Weights of a small GPT-style language model, trained from scratch on English Wikipedia.
Architecture: RMSNorm before each block, biases on query, key and value, normalized queries and keys.
Each number is 200 + 20 x the weight over its row's rms, rounded and kept within 0 to 999. Layers, rows and columns count from 0. The size before them is the row's rms in percent of the matrix's.

# o: layer 8 attention output (transposed), 320x320, rms 0.0832, rows 27-40,90-104,154-167,218-231,282-295, columns 0-79
# v: layer 8 attention value, 64x320, rms 0.0827, rows 27-40, columns 0-79
o90,079,229,182,216,205,217,160,194,206,190,192,217,195,209,237,181,206,170,172,242,180,210,206,197,217,218,178,186,202,234,198,202,195,200,226,178,229,199,189,207,197,218,185,190,207,226,230,207,219,201,184,212,177,214,189,171,177,223,173,221,219,183,223,169,221,249,177,246,161,200,206,193,196,165,167,173,213,167,190,179,169
o154,103,215,191,213,195,222,150,210,206,178,175,213,192,191,228,184,219,215,199,255,172,200,208,183,222,220,182,201,199,222,210,211,189,189,232,190,208,199,178,226,196,214,175,190,196,223,216,209,207,213,178,227,172,217,191,185,198,220,199,222,207,188,203,177,222,221,184,213,162,205,198,189,218,179,193,180,179,210,150,173,185
o218,082,203,201,183,177,203,220,205,221,197,199,206,176,180,223,193,181,201,196,174,206,219,197,191,181,177,207,216,199,166,177,215,236,217,184,197,166,210,217,188,224,194,202,249,191,207,174,209,222,178,179,164,234,197,181,226,210,209,199,186,221,214,207,201,195,222,164,191,203,185,265,194,199,208,200,206,204,201,228,193,149
o282,106,224,206,224,206,220,123,189,211,166,188,212,200,196,207,193,236,191,161,220,204,215,194,179,212,187,201,180,182,225,201,208,182,226,238,179,221,192,198,196,200,234,202,170,193,225,203,194,222,204,193,211,162,198,204,178,168,206,192,213,214,184,207,174,216,209,162,205,187,213,189,194,220,172,213,170,213,196,166,186,185
v27,096,192,211,172,201,243,199,205,212,206,191,210,221,182,154,190,183,197,198,220,197,182,180,197,216,211,188,199,227,200,195,214,205,201,199,177,180,197,194,213,176,173,211,177,201,195,241,234,204,220,267,195,218,198,236,234,183,176,190,204,207,200,218,186,241,183,147,178,207,220,204,233,168,205,198,220,218,240,205,213,199
o27,082,201,205,164,184,230,189,215,216,240,214,176,200,173,193,188,177,202,200,220,225,200,166,170,185,206,204,181,216,212,176,241,195,215,223,221,201,219,208,205,184,211,193,196,194,187,234,213,223,215,235,206,217,211,204,201,194,196,211,215,208,186,212,192,202,195,169,170,187,200,182,250,159,206,226,205,214,245,202,217,188
o91,081,194,188,187,196,233,186,181,196,209,203,185,216,190,188,166,163,197,216,226,211,165,179,176,227,225,212,199,232,177,186,217,191,231,201,195,188,178,201,218,193,205,198,184,221,193,231,209,216,192,236,203,240,197,228,208,199,192,186,221,234,195,229,194,240,192,155,183,199,210,183,267,180,195,215,200,212,245,201,191,215
o155,106,192,206,180,216,255,178,200,212,206,196,161,200,185,176,187,185,212,210,214,194,174,166,197,200,215,197,208,226,186,178,200,194,202,193,191,191,205,192,210,183,193,194,193,214,200,230,225,204,220,250,216,220,214,212,213,208,182,231,214,214,214,219,211,238,207,158,199,190,215,196,251,178,186,183,219,221,250,217,201,193
o219,071,230,208,214,180,199,174,171,161,242,213,192,212,184,205,191,228,183,181,188,232,189,190,190,194,166,177,224,200,184,223,234,229,201,236,216,210,213,194,169,212,206,208,171,232,204,198,196,219,179,241,187,188,194,183,197,190,203,230,194,238,197,216,204,210,209,212,179,212,185,232,197,226,197,190,193,193,200,211,216,192
o283,116,185,198,167,216,248,212,207,199,232,220,188,207,200,186,150,151,197,235,208,179,179,188,172,212,210,191,223,207,207,188,237,208,205,202,194,170,199,189,223,185,202,174,186,205,198,222,222,220,225,236,214,220,184,208,190,205,206,197,208,194,191,226,205,201,221,164,211,187,190,220,245,185,198,218,206,210,232,228,211,185
v28,104,214,199,198,183,198,203,200,196,172,203,161,209,198,226,212,224,233,196,171,194,193,205,192,188,216,181,233,189,189,187,198,217,192,206,183,190,166,195,205,182,198,210,224,186,200,210,167,205,219,209,193,211,202,184,171,179,195,202,183,213,197,228,187,216,203,217,204,200,202,212,203,182,204,171,156,206,199,224,178,218
o28,089,212,168,213,184,186,240,181,182,173,188,194,244,220,201,227,202,209,210,175,160,185,202,189,156,210,202,212,185,208,191,192,218,179,201,189,214,174,236,196,170,204,211,227,214,214,192,202,240,221,211,197,200,193,198,210,175,175,172,177,199,201,174,171,218,191,194,224,199,205,224,244,174,224,176,186,201,196,215,183,195
o92,078,233,171,222,183,201,223,172,213,171,178,194,219,216,206,196,216,219,196,172,208,185,225,186,176,197,223,201,205,199,201,186,178,176,198,196,213,179,226,202,207,182,221,214,209,200,217,163,224,230,221,194,214,195,208,194,190,205,224,194,210,211,214,171,226,192,199,197,183,207,220,196,204,189,180,162,214,214,225,153,216
o156,111,224,178,211,170,188,240,172,200,164,196,187,205,181,224,189,206,229,209,183,188,167,201,173,151,205,213,248,186,210,204,184,210,194,214,178,193,165,191,208,185,193,214,224,200,203,211,180,228,218,230,192,205,209,174,204,187,182,203,190,220,207,205,172,206,216,226,219,182,191,209,226,168,219,185,176,216,186,206,184,197
o220,081,208,209,172,210,195,209,196,198,201,196,179,235,246,160,243,197,173,207,181,175,225,226,178,210,220,181,187,192,184,207,201,205,182,200,192,206,221,182,183,175,177,158,249,196,196,189,263,209,179,150,167,176,194,194,202,224,188,180,225,198,189,182,218,177,193,161,219,239,189,244,220,171,209,214,194,210,215,205,201,197
o284,109,192,179,196,194,219,256,195,198,189,182,182,222,233,205,194,201,195,201,201,168,196,196,203,174,193,187,221,215,216,182,182,205,171,184,209,208,185,216,202,162,194,205,209,200,203,217,204,224,237,204,219,226,194,203,212,192,199,205,190,197,209,227,204,207,229,201,219,177,204,230,224,214,206,146,166,212,211,221,155,213
v29,095,207,210,233,194,190,189,189,149,166,201,155,204,205,218,229,165,212,207,186,216,193,178,210,174,209,185,219,171,217,196,178,189,230,222,207,198,205,198,230,211,253,217,223,193,200,205,228,196,182,212,192,190,222,187,194,207,193,208,180,217,186,198,214,205,189,207,208,207,202,176,217,219,174,254,226,209,228,206,210,184
o29,095,197,185,220,201,183,216,174,188,190,207,165,182,188,235,232,206,174,197,183,222,217,171,211,157,202,174,238,202,214,176,167,223,232,210,219,187,209,208,193,190,222,207,231,165,214,196,214,218,149,192,192,207,241,169,207,210,203,225,179,219,169,160,191,178,168,246,194,222,218,176,181,243,198,241,206,197,185,193,199,203
o93,087,212,188,222,196,206,202,178,197,177,207,147,202,198,232,226,169,216,194,181,219,192,194,206,168,229,166,223,182,197,205,184,210,210,205,228,215,201,208,200,194,225,221,194,191,192,211,221,221,166,205,209,189,228,159,207,198,179,237,194,211,195,150,204,181,181,233,218,229,239,180,163,243,168,248,217,202,228,197,205,216
o157,122,228,179,226,220,198,216,180,187,190,241,161,217,190,225,233,179,202,204,191,239,220,175,197,167,219,169,218,200,206,195,181,197,226,217,218,191,179,208,210,226,241,202,214,199,202,212,231,221,174,199,200,170,200,176,192,203,204,229,177,214,178,180,193,199,186,237,217,228,203,179,187,215,179,242,209,206,202,213,216,193
o221,080,183,205,166,203,208,208,208,147,203,170,177,186,257,210,222,209,187,205,211,205,218,170,194,194,187,187,228,222,200,201,201,190,199,179,203,182,219,184,159,166,211,206,229,213,225,206,185,204,177,162,192,233,203,192,234,180,176,207,228,196,212,219,176,183,196,203,201,185,195,207,199,199,155,199,170,167,193,189,207,214
o285,107,198,182,213,204,190,189,188,186,180,207,142,206,194,233,227,176,208,197,197,210,227,204,212,155,204,168,214,190,219,180,172,205,211,231,225,208,200,190,205,213,241,212,187,178,195,215,204,206,160,176,201,204,227,166,174,203,177,243,183,195,195,168,196,199,186,212,219,223,226,205,167,235,186,251,221,195,230,189,208,209
v30,102,220,229,217,197,215,201,173,186,188,237,175,177,181,173,192,215,174,211,258,217,230,203,190,170,212,214,204,183,179,183,209,164,219,193,187,208,173,200,197,184,174,215,194,225,209,187,189,188,201,174,223,211,194,205,217,177,189,174,195,178,192,220,164,221,204,188,186,174,238,220,181,190,189,240,205,217,175,233,210,243
o30,080,200,212,191,204,183,196,176,167,186,236,178,199,201,173,199,197,177,222,229,195,216,185,210,168,236,221,224,204,209,179,188,176,196,205,180,211,168,203,211,172,187,190,184,216,216,202,210,194,173,185,182,221,205,200,186,188,181,179,197,173,202,219,195,220,200,187,189,174,226,209,195,184,204,226,195,182,203,209,212,223
o94,084,229,203,211,187,189,223,181,191,208,239,207,171,185,180,193,202,169,233,209,201,242,160,210,192,237,219,228,206,213,159,196,188,195,208,180,207,192,188,205,189,198,194,192,221,189,219,200,180,198,182,172,234,182,209,217,193,179,166,180,193,216,210,194,232,219,188,193,222,220,206,147,184,219,205,209,206,205,206,223,206
o158,097,231,228,215,184,204,204,174,183,182,237,212,190,207,177,205,199,174,227,223,190,248,184,192,172,254,199,216,218,194,152,206,191,206,197,201,207,187,212,199,179,204,193,196,241,196,221,198,215,192,191,190,211,220,221,189,184,188,160,178,178,210,224,175,237,195,181,183,178,217,222,170,162,187,235,223,197,201,204,209,204
o222,075,194,235,174,209,211,184,199,192,200,213,209,187,189,187,227,168,202,194,188,200,202,188,192,205,163,169,232,220,195,211,156,198,189,165,166,173,212,188,200,187,201,198,205,159,187,228,214,196,181,194,213,205,201,187,199,202,186,214,211,233,183,187,189,228,185,171,197,228,186,197,217,206,151,218,205,207,174,190,208,196
o286,128,251,189,231,185,164,199,176,201,186,205,208,168,190,202,210,228,199,195,190,233,228,188,209,173,252,228,204,201,197,191,192,164,221,218,186,221,182,201,202,191,199,183,181,222,199,193,185,191,174,192,184,212,225,198,214,175,194,173,192,207,211,213,189,226,199,190,190,229,226,179,153,192,232,234,189,205,189,199,226,223
v31,101,222,194,157,228,207,213,199,173,201,167,193,227,175,168,155,186,194,179,204,216,206,211,180,184,195,207,196,183,207,181,175,173,206,186,234,224,160,185,183,181,229,237,233,210,215,177,193,197,190,167,203,202,216,190,216,212,201,231,188,195,207,209,212,185,198,210,202,200,228,189,194,187,192,186,205,181,228,211,189,213
o31,102,240,186,163,224,219,200,178,207,214,184,206,228,181,194,182,202,228,160,194,222,217,200,174,203,185,196,187,170,212,171,186,205,186,201,220,199,172,213,174,207,231,230,193,171,218,170,189,197,213,176,188,172,221,191,204,225,200,247,175,211,198,200,195,203,186,226,232,203,243,177,198,170,191,215,196,185,216,198,211,213
o95,086,212,200,169,220,208,207,180,181,228,197,214,201,180,163,186,194,200,169,175,232,229,213,197,208,196,204,213,168,204,180,178,199,193,194,221,234,177,209,178,168,218,245,212,187,222,187,187,193,209,169,192,180,208,208,219,220,203,232,183,208,202,195,208,196,194,222,217,199,240,168,222,165,188,186,211,218,223,196,203,181
o159,126,225,211,161,237,211,191,184,192,210,170,179,187,155,183,186,199,202,173,196,211,233,204,197,206,177,203,197,178,212,152,199,166,195,198,232,218,169,211,180,192,229,251,216,176,225,183,198,199,206,166,213,201,211,186,224,235,209,230,177,214,206,207,207,203,185,207,218,188,227,187,209,195,156,206,190,206,225,204,198,196
o223,081,186,183,229,181,202,239,204,213,186,219,190,234,214,201,190,237,210,222,205,208,180,230,176,188,177,180,182,227,193,210,196,190,214,183,184,207,242,230,195,199,193,208,197,205,191,208,236,226,217,196,204,207,209,222,210,179,183,224,153,178,196,184,184,191,163,237,186,218,190,222,186,175,197,200,171,204,202,213,203,227
o287,110,225,196,177,220,206,190,182,212,232,213,193,181,172,178,181,216,193,178,195,248,220,201,169,229,204,205,209,171,206,185,170,171,199,222,232,240,166,216,172,182,227,243,214,181,211,177,188,198,204,169,180,180,231,219,217,222,209,231,176,205,196,189,194,206,170,249,203,219,238,166,211,183,193,210,215,206,213,197,196,212
v32,101,187,166,200,191,146,213,189,198,209,221,191,198,217,186,202,234,207,206,173,202,190,186,170,211,198,200,199,183,205,202,174,204,183,185,170,167,241,207,195,244,205,232,182,223,197,174,226,207,164,202,224,202,159,174,177,186,204,218,190,199,217,211,215,181,171,217,185,185,199,216,195,215,179,219,225,210,174,196,176,201
o32,090,196,177,181,186,170,216,199,188,217,224,223,169,224,196,212,228,187,203,159,228,166,181,208,218,179,156,186,207,233,175,205,206,205,210,200,190,244,206,196,216,184,218,202,201,207,208,242,211,176,181,193,198,152,181,174,204,214,218,207,199,221,181,242,176,180,215,197,197,210,247,204,234,189,213,206,207,177,185,181,197
o96,092,183,198,198,194,155,230,199,210,205,211,201,168,208,200,213,229,183,188,177,183,184,192,207,208,201,193,217,168,203,184,164,190,215,186,191,184,229,211,205,207,191,242,204,200,194,186,235,205,148,204,210,214,161,183,172,208,195,208,196,200,212,200,259,163,166,210,187,199,215,248,202,238,176,228,210,193,157,201,172,217
o160,121,187,191,188,178,173,201,209,201,191,202,191,177,237,228,217,216,197,203,173,179,178,198,200,188,177,165,199,178,215,184,171,201,216,181,192,161,252,206,212,241,195,235,198,212,207,198,259,198,169,190,230,213,155,184,164,205,223,218,206,225,228,208,228,167,178,226,184,185,203,226,203,227,182,232,216,199,169,181,196,209
o224,086,170,175,192,193,208,201,169,182,189,215,255,243,194,167,208,172,178,197,194,224,219,192,188,265,195,194,194,199,185,195,223,171,174,204,211,220,211,169,163,197,160,158,189,190,196,215,203,194,222,194,188,184,194,192,177,221,218,251,191,195,153,152,179,173,191,198,207,206,190,227,217,177,210,225,163,196,199,150,227,147
o288,118,187,170,207,190,156,221,192,201,205,212,210,174,213,184,213,219,176,184,174,201,179,189,197,182,189,197,203,197,202,184,187,212,202,181,204,190,230,192,197,225,196,241,203,193,223,195,219,191,136,187,191,214,169,169,170,196,213,196,208,195,220,202,234,193,177,204,173,181,214,255,190,248,193,227,197,188,184,193,175,214
v33,103,176,244,186,156,213,224,188,172,207,218,213,176,206,197,238,170,212,199,136,206,236,203,185,189,258,207,169,211,190,198,200,211,221,164,192,212,165,201,190,218,207,218,204,196,218,226,216,203,188,191,188,195,202,217,204,204,190,231,194,191,242,202,187,214,185,231,189,189,217,188,216,173,195,213,184,211,164,184,214,238
o33,097,223,230,189,176,208,219,201,198,212,243,236,168,203,190,238,181,191,196,165,211,216,193,190,189,221,210,219,195,202,185,183,197,202,177,188,201,193,192,201,214,202,234,217,206,222,221,211,191,213,175,201,173,182,210,174,198,175,213,182,199,244,200,171,202,217,192,204,211,193,183,193,185,202,205,192,209,162,175,228,215
o97,083,198,243,194,161,226,221,191,205,181,233,237,173,205,210,233,170,196,189,170,218,206,183,191,192,237,210,207,206,209,181,212,188,218,169,177,209,179,204,168,198,209,231,213,191,220,224,187,182,200,172,214,186,204,196,187,208,181,203,215,186,227,207,160,179,181,209,203,180,184,198,216,185,195,187,211,213,158,220,219,211
o161,114,211,227,165,177,208,226,205,202,210,252,222,177,210,209,231,182,208,237,132,196,209,191,190,193,248,223,195,192,210,212,209,198,219,164,199,204,189,208,183,209,204,223,188,195,204,218,186,187,195,189,196,189,210,211,195,195,198,220,192,199,225,211,189,205,206,222,195,189,197,184,180,178,185,205,210,202,170,187,220,225
o225,078,205,185,225,204,212,206,208,171,229,186,157,169,186,200,224,214,220,180,235,189,186,185,203,204,165,193,221,216,199,231,169,194,204,194,206,191,175,209,227,198,180,182,240,209,253,177,238,232,187,198,210,209,166,195,215,189,209,158,191,209,216,213,179,170,239,169,194,197,188,211,243,202,205,186,184,214,219,206,178,183
o289,123,215,233,179,185,204,194,198,198,196,247,252,182,219,194,231,191,188,179,170,198,206,199,179,197,234,204,205,204,215,188,179,184,208,161,177,227,189,208,187,192,216,248,214,203,217,231,182,174,217,203,210,178,204,212,184,219,185,203,201,191,228,206,170,193,167,211,204,201,178,177,197,199,181,182,199,216,176,205,216,210
v34,103,185,213,199,242,190,168,219,193,237,188,191,215,267,181,193,238,209,210,192,208,185,223,208,222,203,183,226,186,179,203,174,207,194,231,162,200,177,204,204,191,195,190,218,205,196,191,185,227,181,203,192,198,191,200,172,233,190,177,209,147,191,206,186,170,212,194,235,191,210,221,215,179,196,162,215,207,207,188,199,189
o34,088,173,190,176,214,184,202,195,207,235,210,185,213,267,220,190,244,225,200,196,218,203,199,201,190,198,188,228,210,181,184,195,211,212,200,165,187,185,210,199,220,201,192,196,202,203,202,184,209,178,197,201,174,212,184,196,219,214,179,218,152,200,201,199,184,198,218,217,193,195,230,208,210,187,191,221,226,173,204,201,212
o98,074,165,220,194,221,210,201,195,168,246,190,199,217,249,194,196,213,216,202,214,208,173,235,177,186,199,166,213,203,180,177,169,180,184,221,173,198,178,207,196,226,210,199,196,190,225,235,202,210,188,190,218,194,231,217,200,216,182,157,229,178,186,214,185,199,201,213,218,166,207,226,247,197,204,165,220,205,197,207,186,193
o162,104,178,219,193,220,194,166,192,172,243,222,174,219,251,216,179,216,226,200,199,194,182,201,235,199,182,187,220,192,168,195,173,199,206,205,192,196,189,209,195,206,188,166,190,208,210,210,186,214,189,186,206,187,201,187,189,209,198,185,218,169,186,227,186,205,187,203,218,191,209,258,226,205,195,190,228,210,191,205,192,196
o226,077,237,179,189,191,203,245,224,233,190,206,190,196,225,207,214,219,211,179,177,149,219,181,228,196,197,184,197,213,195,201,190,216,231,210,179,218,207,196,163,182,186,224,209,181,220,190,200,230,222,197,193,195,184,195,220,195,206,179,226,202,226,176,208,178,197,230,198,199,230,218,208,221,225,212,225,194,177,191,219,210
o290,118,157,233,203,213,198,189,187,174,220,204,191,242,259,188,196,228,212,187,223,212,195,218,174,191,181,186,205,178,150,188,201,193,202,213,178,177,190,212,189,232,217,216,185,193,219,220,194,201,181,202,218,177,209,212,176,197,194,172,217,153,193,199,197,167,168,202,206,169,212,219,220,217,198,179,222,209,207,190,212,194
v35,096,206,223,230,198,225,231,171,225,190,195,213,193,184,185,237,186,209,196,184,179,213,208,221,221,199,205,192,183,203,193,187,177,204,192,202,188,150,196,206,212,167,210,188,209,173,229,168,232,181,195,187,205,200,202,226,188,166,208,196,207,197,224,197,183,192,188,207,208,197,201,202,176,185,219,214,196,178,173,224,171
o35,088,192,232,227,194,235,219,183,196,216,215,226,204,178,175,213,183,189,211,196,184,210,196,199,195,191,227,202,183,214,196,205,183,190,211,188,154,171,196,217,227,211,235,196,202,198,203,170,202,208,203,198,190,204,206,220,175,213,214,190,205,224,216,219,187,196,195,201,195,228,184,216,200,186,210,188,195,171,182,227,197
o99,086,195,196,200,208,238,225,160,189,206,204,206,168,181,203,209,174,200,195,186,183,191,207,216,202,190,222,235,193,203,187,205,203,204,189,175,160,179,201,214,232,209,196,201,196,193,223,157,207,190,188,205,214,200,202,215,178,175,170,169,214,208,241,216,209,201,187,217,214,230,186,223,189,200,211,196,217,169,185,222,172
o163,113,191,201,225,220,215,243,157,225,213,229,189,179,181,172,241,182,206,193,187,184,215,204,230,196,200,238,209,185,188,200,196,193,208,192,188,152,163,207,209,197,188,209,196,185,189,231,160,229,201,171,191,212,207,210,223,159,197,198,192,207,238,240,233,200,171,183,206,211,184,186,209,195,197,219,202,198,179,182,212,195
o227,082,228,186,199,233,212,211,231,203,213,193,229,198,238,198,236,212,195,209,176,166,177,187,144,187,207,193,197,174,201,193,195,233,211,210,155,226,214,167,193,175,203,221,181,188,230,191,189,194,203,192,199,206,234,168,240,196,197,213,233,219,207,216,168,204,220,184,205,225,191,210,221,197,152,182,196,209,210,190,188,194
o291,117,190,230,188,198,231,189,207,177,204,215,218,194,168,199,211,200,216,212,194,205,193,224,212,218,216,240,225,195,217,205,200,183,215,187,177,119,167,184,232,219,190,213,195,204,187,233,174,190,208,190,226,193,192,207,218,184,197,176,202,221,209,222,209,214,183,187,223,187,221,174,209,184,188,222,207,204,166,182,250,186
v36,094,206,182,204,188,181,185,190,217,199,184,196,210,214,182,228,193,198,169,208,250,218,214,221,215,160,219,195,182,176,187,233,206,202,194,230,222,169,216,184,225,188,198,218,189,184,187,189,228,200,197,227,168,164,198,162,194,203,220,206,212,181,208,206,199,157,211,192,182,205,198,212,174,181,206,212,181,211,239,217,203
o36,094,209,223,183,162,207,199,212,208,213,213,200,209,244,212,215,171,221,166,189,221,222,225,214,229,195,253,184,182,166,197,235,178,207,175,219,213,216,171,223,198,204,211,207,196,192,209,220,222,212,207,203,209,192,211,174,176,180,214,184,182,184,224,220,193,164,221,189,224,206,165,212,189,198,199,204,232,219,229,198,184
o100,087,236,179,207,169,197,195,212,216,223,209,205,202,229,181,198,204,187,172,204,221,220,199,217,205,161,235,169,185,186,203,236,204,190,202,248,225,210,203,191,192,185,205,205,197,187,205,210,214,218,215,211,203,161,194,190,181,185,215,208,193,170,186,197,204,172,219,191,184,217,154,220,196,191,197,213,222,214,272,217,199
o164,111,216,198,202,201,196,181,214,194,222,192,188,193,206,202,212,188,208,153,208,209,182,217,241,217,161,256,174,199,183,198,235,200,196,195,262,201,199,200,218,216,191,203,212,185,171,169,195,226,176,207,206,187,170,197,193,192,161,220,198,190,173,221,181,226,169,218,181,207,197,178,222,181,187,192,222,215,213,231,202,184
o228,090,185,221,214,198,225,212,188,216,207,199,192,210,226,248,207,221,230,195,192,180,229,236,195,186,212,191,178,214,208,179,200,193,194,186,170,181,196,187,214,228,194,211,185,203,226,216,217,191,209,193,176,187,233,229,192,185,212,210,178,171,207,237,224,169,203,217,200,209,194,191,192,209,222,188,193,235,204,213,192,217
o292,113,223,204,197,155,194,172,192,220,237,223,209,209,222,193,212,197,187,186,205,221,225,209,203,218,178,238,155,201,186,199,238,180,209,207,257,218,196,224,185,201,203,223,195,192,174,178,187,221,210,201,218,203,189,224,196,177,184,213,194,198,163,203,239,206,180,217,147,223,220,141,202,214,211,178,178,212,227,216,180,199
v37,103,213,169,183,206,203,174,195,247,246,210,221,193,179,191,184,162,212,166,246,174,194,187,218,193,253,206,182,207,188,193,253,196,212,240,193,184,169,194,161,182,211,222,231,171,233,168,196,208,164,181,185,207,170,198,225,208,184,194,203,217,144,219,202,257,205,196,173,209,195,180,186,170,185,181,209,209,177,204,198,185
o37,093,211,192,194,206,219,190,214,223,258,208,205,196,206,169,199,166,213,173,214,163,185,193,217,216,220,205,200,232,184,209,222,203,206,247,170,185,153,199,199,183,188,218,202,175,201,190,184,198,181,180,208,197,214,215,217,228,179,246,226,208,141,208,189,222,201,183,181,175,182,217,190,172,195,192,205,231,192,189,190,199
o101,082,228,197,205,212,200,191,203,212,257,195,206,190,195,183,201,170,209,163,219,163,183,210,194,196,261,187,207,199,185,193,205,188,205,243,163,177,178,176,168,199,214,217,211,177,190,186,187,192,178,183,192,241,204,210,219,215,174,226,185,208,157,229,203,244,224,197,185,192,184,179,164,182,186,191,218,215,178,191,187,206
o165,111,225,187,182,195,206,166,219,235,238,196,215,189,188,187,187,174,214,158,229,181,201,223,210,198,258,192,208,232,189,209,243,183,208,246,171,164,168,204,197,178,196,237,206,177,221,184,190,215,172,191,215,214,202,202,204,237,172,223,226,187,169,221,164,239,195,173,176,180,181,192,184,160,201,184,209,198,178,188,205,220
o229,081,177,199,224,183,174,183,161,200,186,203,189,197,172,214,183,223,194,223,178,181,187,214,222,215,164,208,163,193,195,221,202,201,211,208,205,190,207,215,202,209,195,201,206,203,182,201,205,167,209,220,198,178,208,195,159,206,214,189,189,192,188,165,240,197,177,196,189,176,222,211,192,202,230,181,226,207,235,237,176,155
o293,118,242,202,226,195,222,179,199,226,237,193,217,191,191,178,203,186,220,171,199,182,193,203,198,191,233,230,194,204,179,203,235,173,201,232,159,187,173,192,190,212,211,199,199,166,208,172,196,197,173,197,170,218,208,196,192,223,184,214,192,201,178,205,178,245,184,174,173,201,198,186,157,174,194,194,217,223,177,198,194,211
v38,100,197,177,139,221,221,228,198,188,195,228,202,202,178,171,206,225,171,201,159,188,194,177,174,190,233,207,193,201,233,199,167,210,226,207,213,234,153,190,197,208,222,222,155,205,199,203,189,197,183,192,176,172,197,213,218,239,181,194,173,230,180,198,205,196,192,205,219,211,185,192,216,200,238,176,207,207,200,179,185,175
o38,101,191,182,149,203,206,233,207,192,203,221,197,195,167,205,168,219,187,192,204,174,204,179,209,208,218,196,221,213,189,196,199,201,217,201,218,194,176,207,228,168,227,220,178,186,185,240,225,194,184,189,182,167,198,203,164,236,202,193,181,204,190,200,196,196,209,202,207,197,198,213,198,177,202,161,197,171,184,177,200,159
o102,086,215,192,143,203,217,227,201,198,214,227,195,193,182,181,201,203,169,202,171,184,207,184,206,211,243,181,210,219,201,218,194,192,218,223,216,218,173,198,218,181,208,205,182,214,203,209,199,195,178,201,184,182,180,205,198,239,177,196,163,190,192,198,198,184,197,211,218,213,193,201,211,195,219,164,197,200,180,192,197,168
o166,122,207,166,146,219,232,246,203,193,220,225,198,223,198,180,179,212,153,196,170,154,201,190,187,183,205,183,197,209,214,181,159,209,219,216,221,220,169,203,201,187,229,201,174,175,218,208,207,213,188,195,183,174,191,187,210,233,183,194,176,232,207,197,192,193,210,202,193,200,195,200,196,200,213,170,214,193,188,165,212,172
o230,089,195,141,172,193,186,215,207,166,179,152,202,183,190,209,204,222,190,187,210,235,213,194,229,224,192,209,206,220,196,211,225,187,191,202,214,148,184,199,210,187,216,200,186,196,199,189,212,190,176,191,210,193,225,203,188,195,228,210,195,195,192,197,208,208,232,209,244,191,209,224,233,208,222,185,177,207,210,193,197,201
o294,111,206,166,136,213,205,230,198,185,205,217,191,203,207,188,215,235,165,193,194,183,213,194,212,203,231,199,213,207,202,201,204,191,198,197,223,208,171,211,191,194,216,219,196,207,196,217,213,188,197,192,167,185,177,218,175,226,184,191,178,198,213,197,192,191,196,196,199,213,213,195,206,162,198,157,194,175,198,187,194,168
v39,102,190,183,196,232,178,198,183,194,203,184,220,205,174,188,197,207,176,192,192,149,200,202,217,216,217,215,216,191,223,189,191,220,214,203,180,193,202,196,226,234,238,200,210,166,187,208,194,200,197,182,237,196,166,222,182,187,205,183,192,231,216,206,194,190,170,225,218,169,202,204,173,206,195,223,158,233,189,244,240,208
o39,093,213,188,221,206,201,191,177,179,216,174,198,214,171,172,188,223,175,189,171,188,220,196,211,213,236,203,230,184,226,205,207,229,190,208,183,185,209,205,184,233,198,198,200,176,217,181,214,178,184,197,215,163,181,198,209,198,199,196,192,213,185,187,207,183,187,219,208,167,201,197,175,190,230,230,169,226,173,224,227,215
o103,093,212,196,201,227,175,192,170,185,212,170,211,180,156,175,213,238,178,201,182,172,205,219,201,216,239,223,228,190,218,216,186,215,208,211,184,196,217,215,212,234,206,187,213,164,216,201,190,203,179,191,229,192,195,238,177,210,214,194,196,204,217,204,199,213,195,234,221,147,200,204,150,213,193,229,169,241,205,220,220,206
o167,125,210,203,196,223,195,204,173,183,211,192,191,200,176,168,192,222,169,190,196,183,205,201,213,212,225,213,267,183,226,213,198,223,210,191,176,202,193,211,228,230,221,183,212,173,214,189,206,192,176,190,210,173,167,227,175,154,208,194,198,194,211,209,180,195,188,216,208,176,212,191,184,198,200,233,169,221,181,232,229,232
o231,087,201,164,199,203,215,194,208,195,200,209,187,198,206,202,176,246,209,190,187,225,191,183,203,222,186,196,196,219,214,174,219,236,186,207,208,207,199,219,164,213,199,211,163,213,182,204,204,220,203,219,220,173,239,175,239,174,190,239,229,174,173,220,227,203,213,234,201,181,225,196,203,173,238,193,209,182,217,198,192,204
o295,126,193,203,184,209,187,191,187,192,222,167,220,203,168,195,196,224,187,216,182,202,217,217,195,226,230,226,222,171,203,211,198,240,180,200,184,177,195,206,197,221,201,165,215,168,201,213,229,186,206,187,229,200,181,230,183,195,195,197,207,215,190,175,205,199,201,231,224,166,204,190,164,194,209,238,179,244,183,225,235,213
v40,103,174,212,172,184,173,224,202,201,200,203,209,200,182,218,200,194,212,182,202,210,213,189,203,196,170,227,225,226,227,179,197,212,203,219,211,196,180,257,201,181,227,201,175,209,202,188,193,221,181,191,220,217,213,206,194,196,192,195,200,226,185,209,218,196,166,145,155,185,195,209,220,175,199,184,204,208,256,184,197,190
o40,095,208,200,176,160,156,221,191,202,171,215,227,193,186,228,220,196,213,163,191,237,221,169,188,197,188,210,213,209,224,173,225,240,195,213,199,189,188,219,167,205,199,182,205,193,196,168,213,211,167,185,203,231,235,208,216,202,185,205,213,195,199,211,191,212,168,175,145,218,188,180,223,177,228,186,224,210,232,181,193,213
o104,086,177,213,173,191,171,200,201,206,172,205,212,179,181,226,208,195,245,176,196,222,218,191,201,187,188,216,211,232,240,185,198,205,199,209,191,215,175,247,181,198,209,193,197,206,206,190,186,190,173,214,220,224,260,177,217,211,182,188,196,212,173,212,191,214,153,164,148,164,176,197,230,175,190,192,224,246,242,188,207,205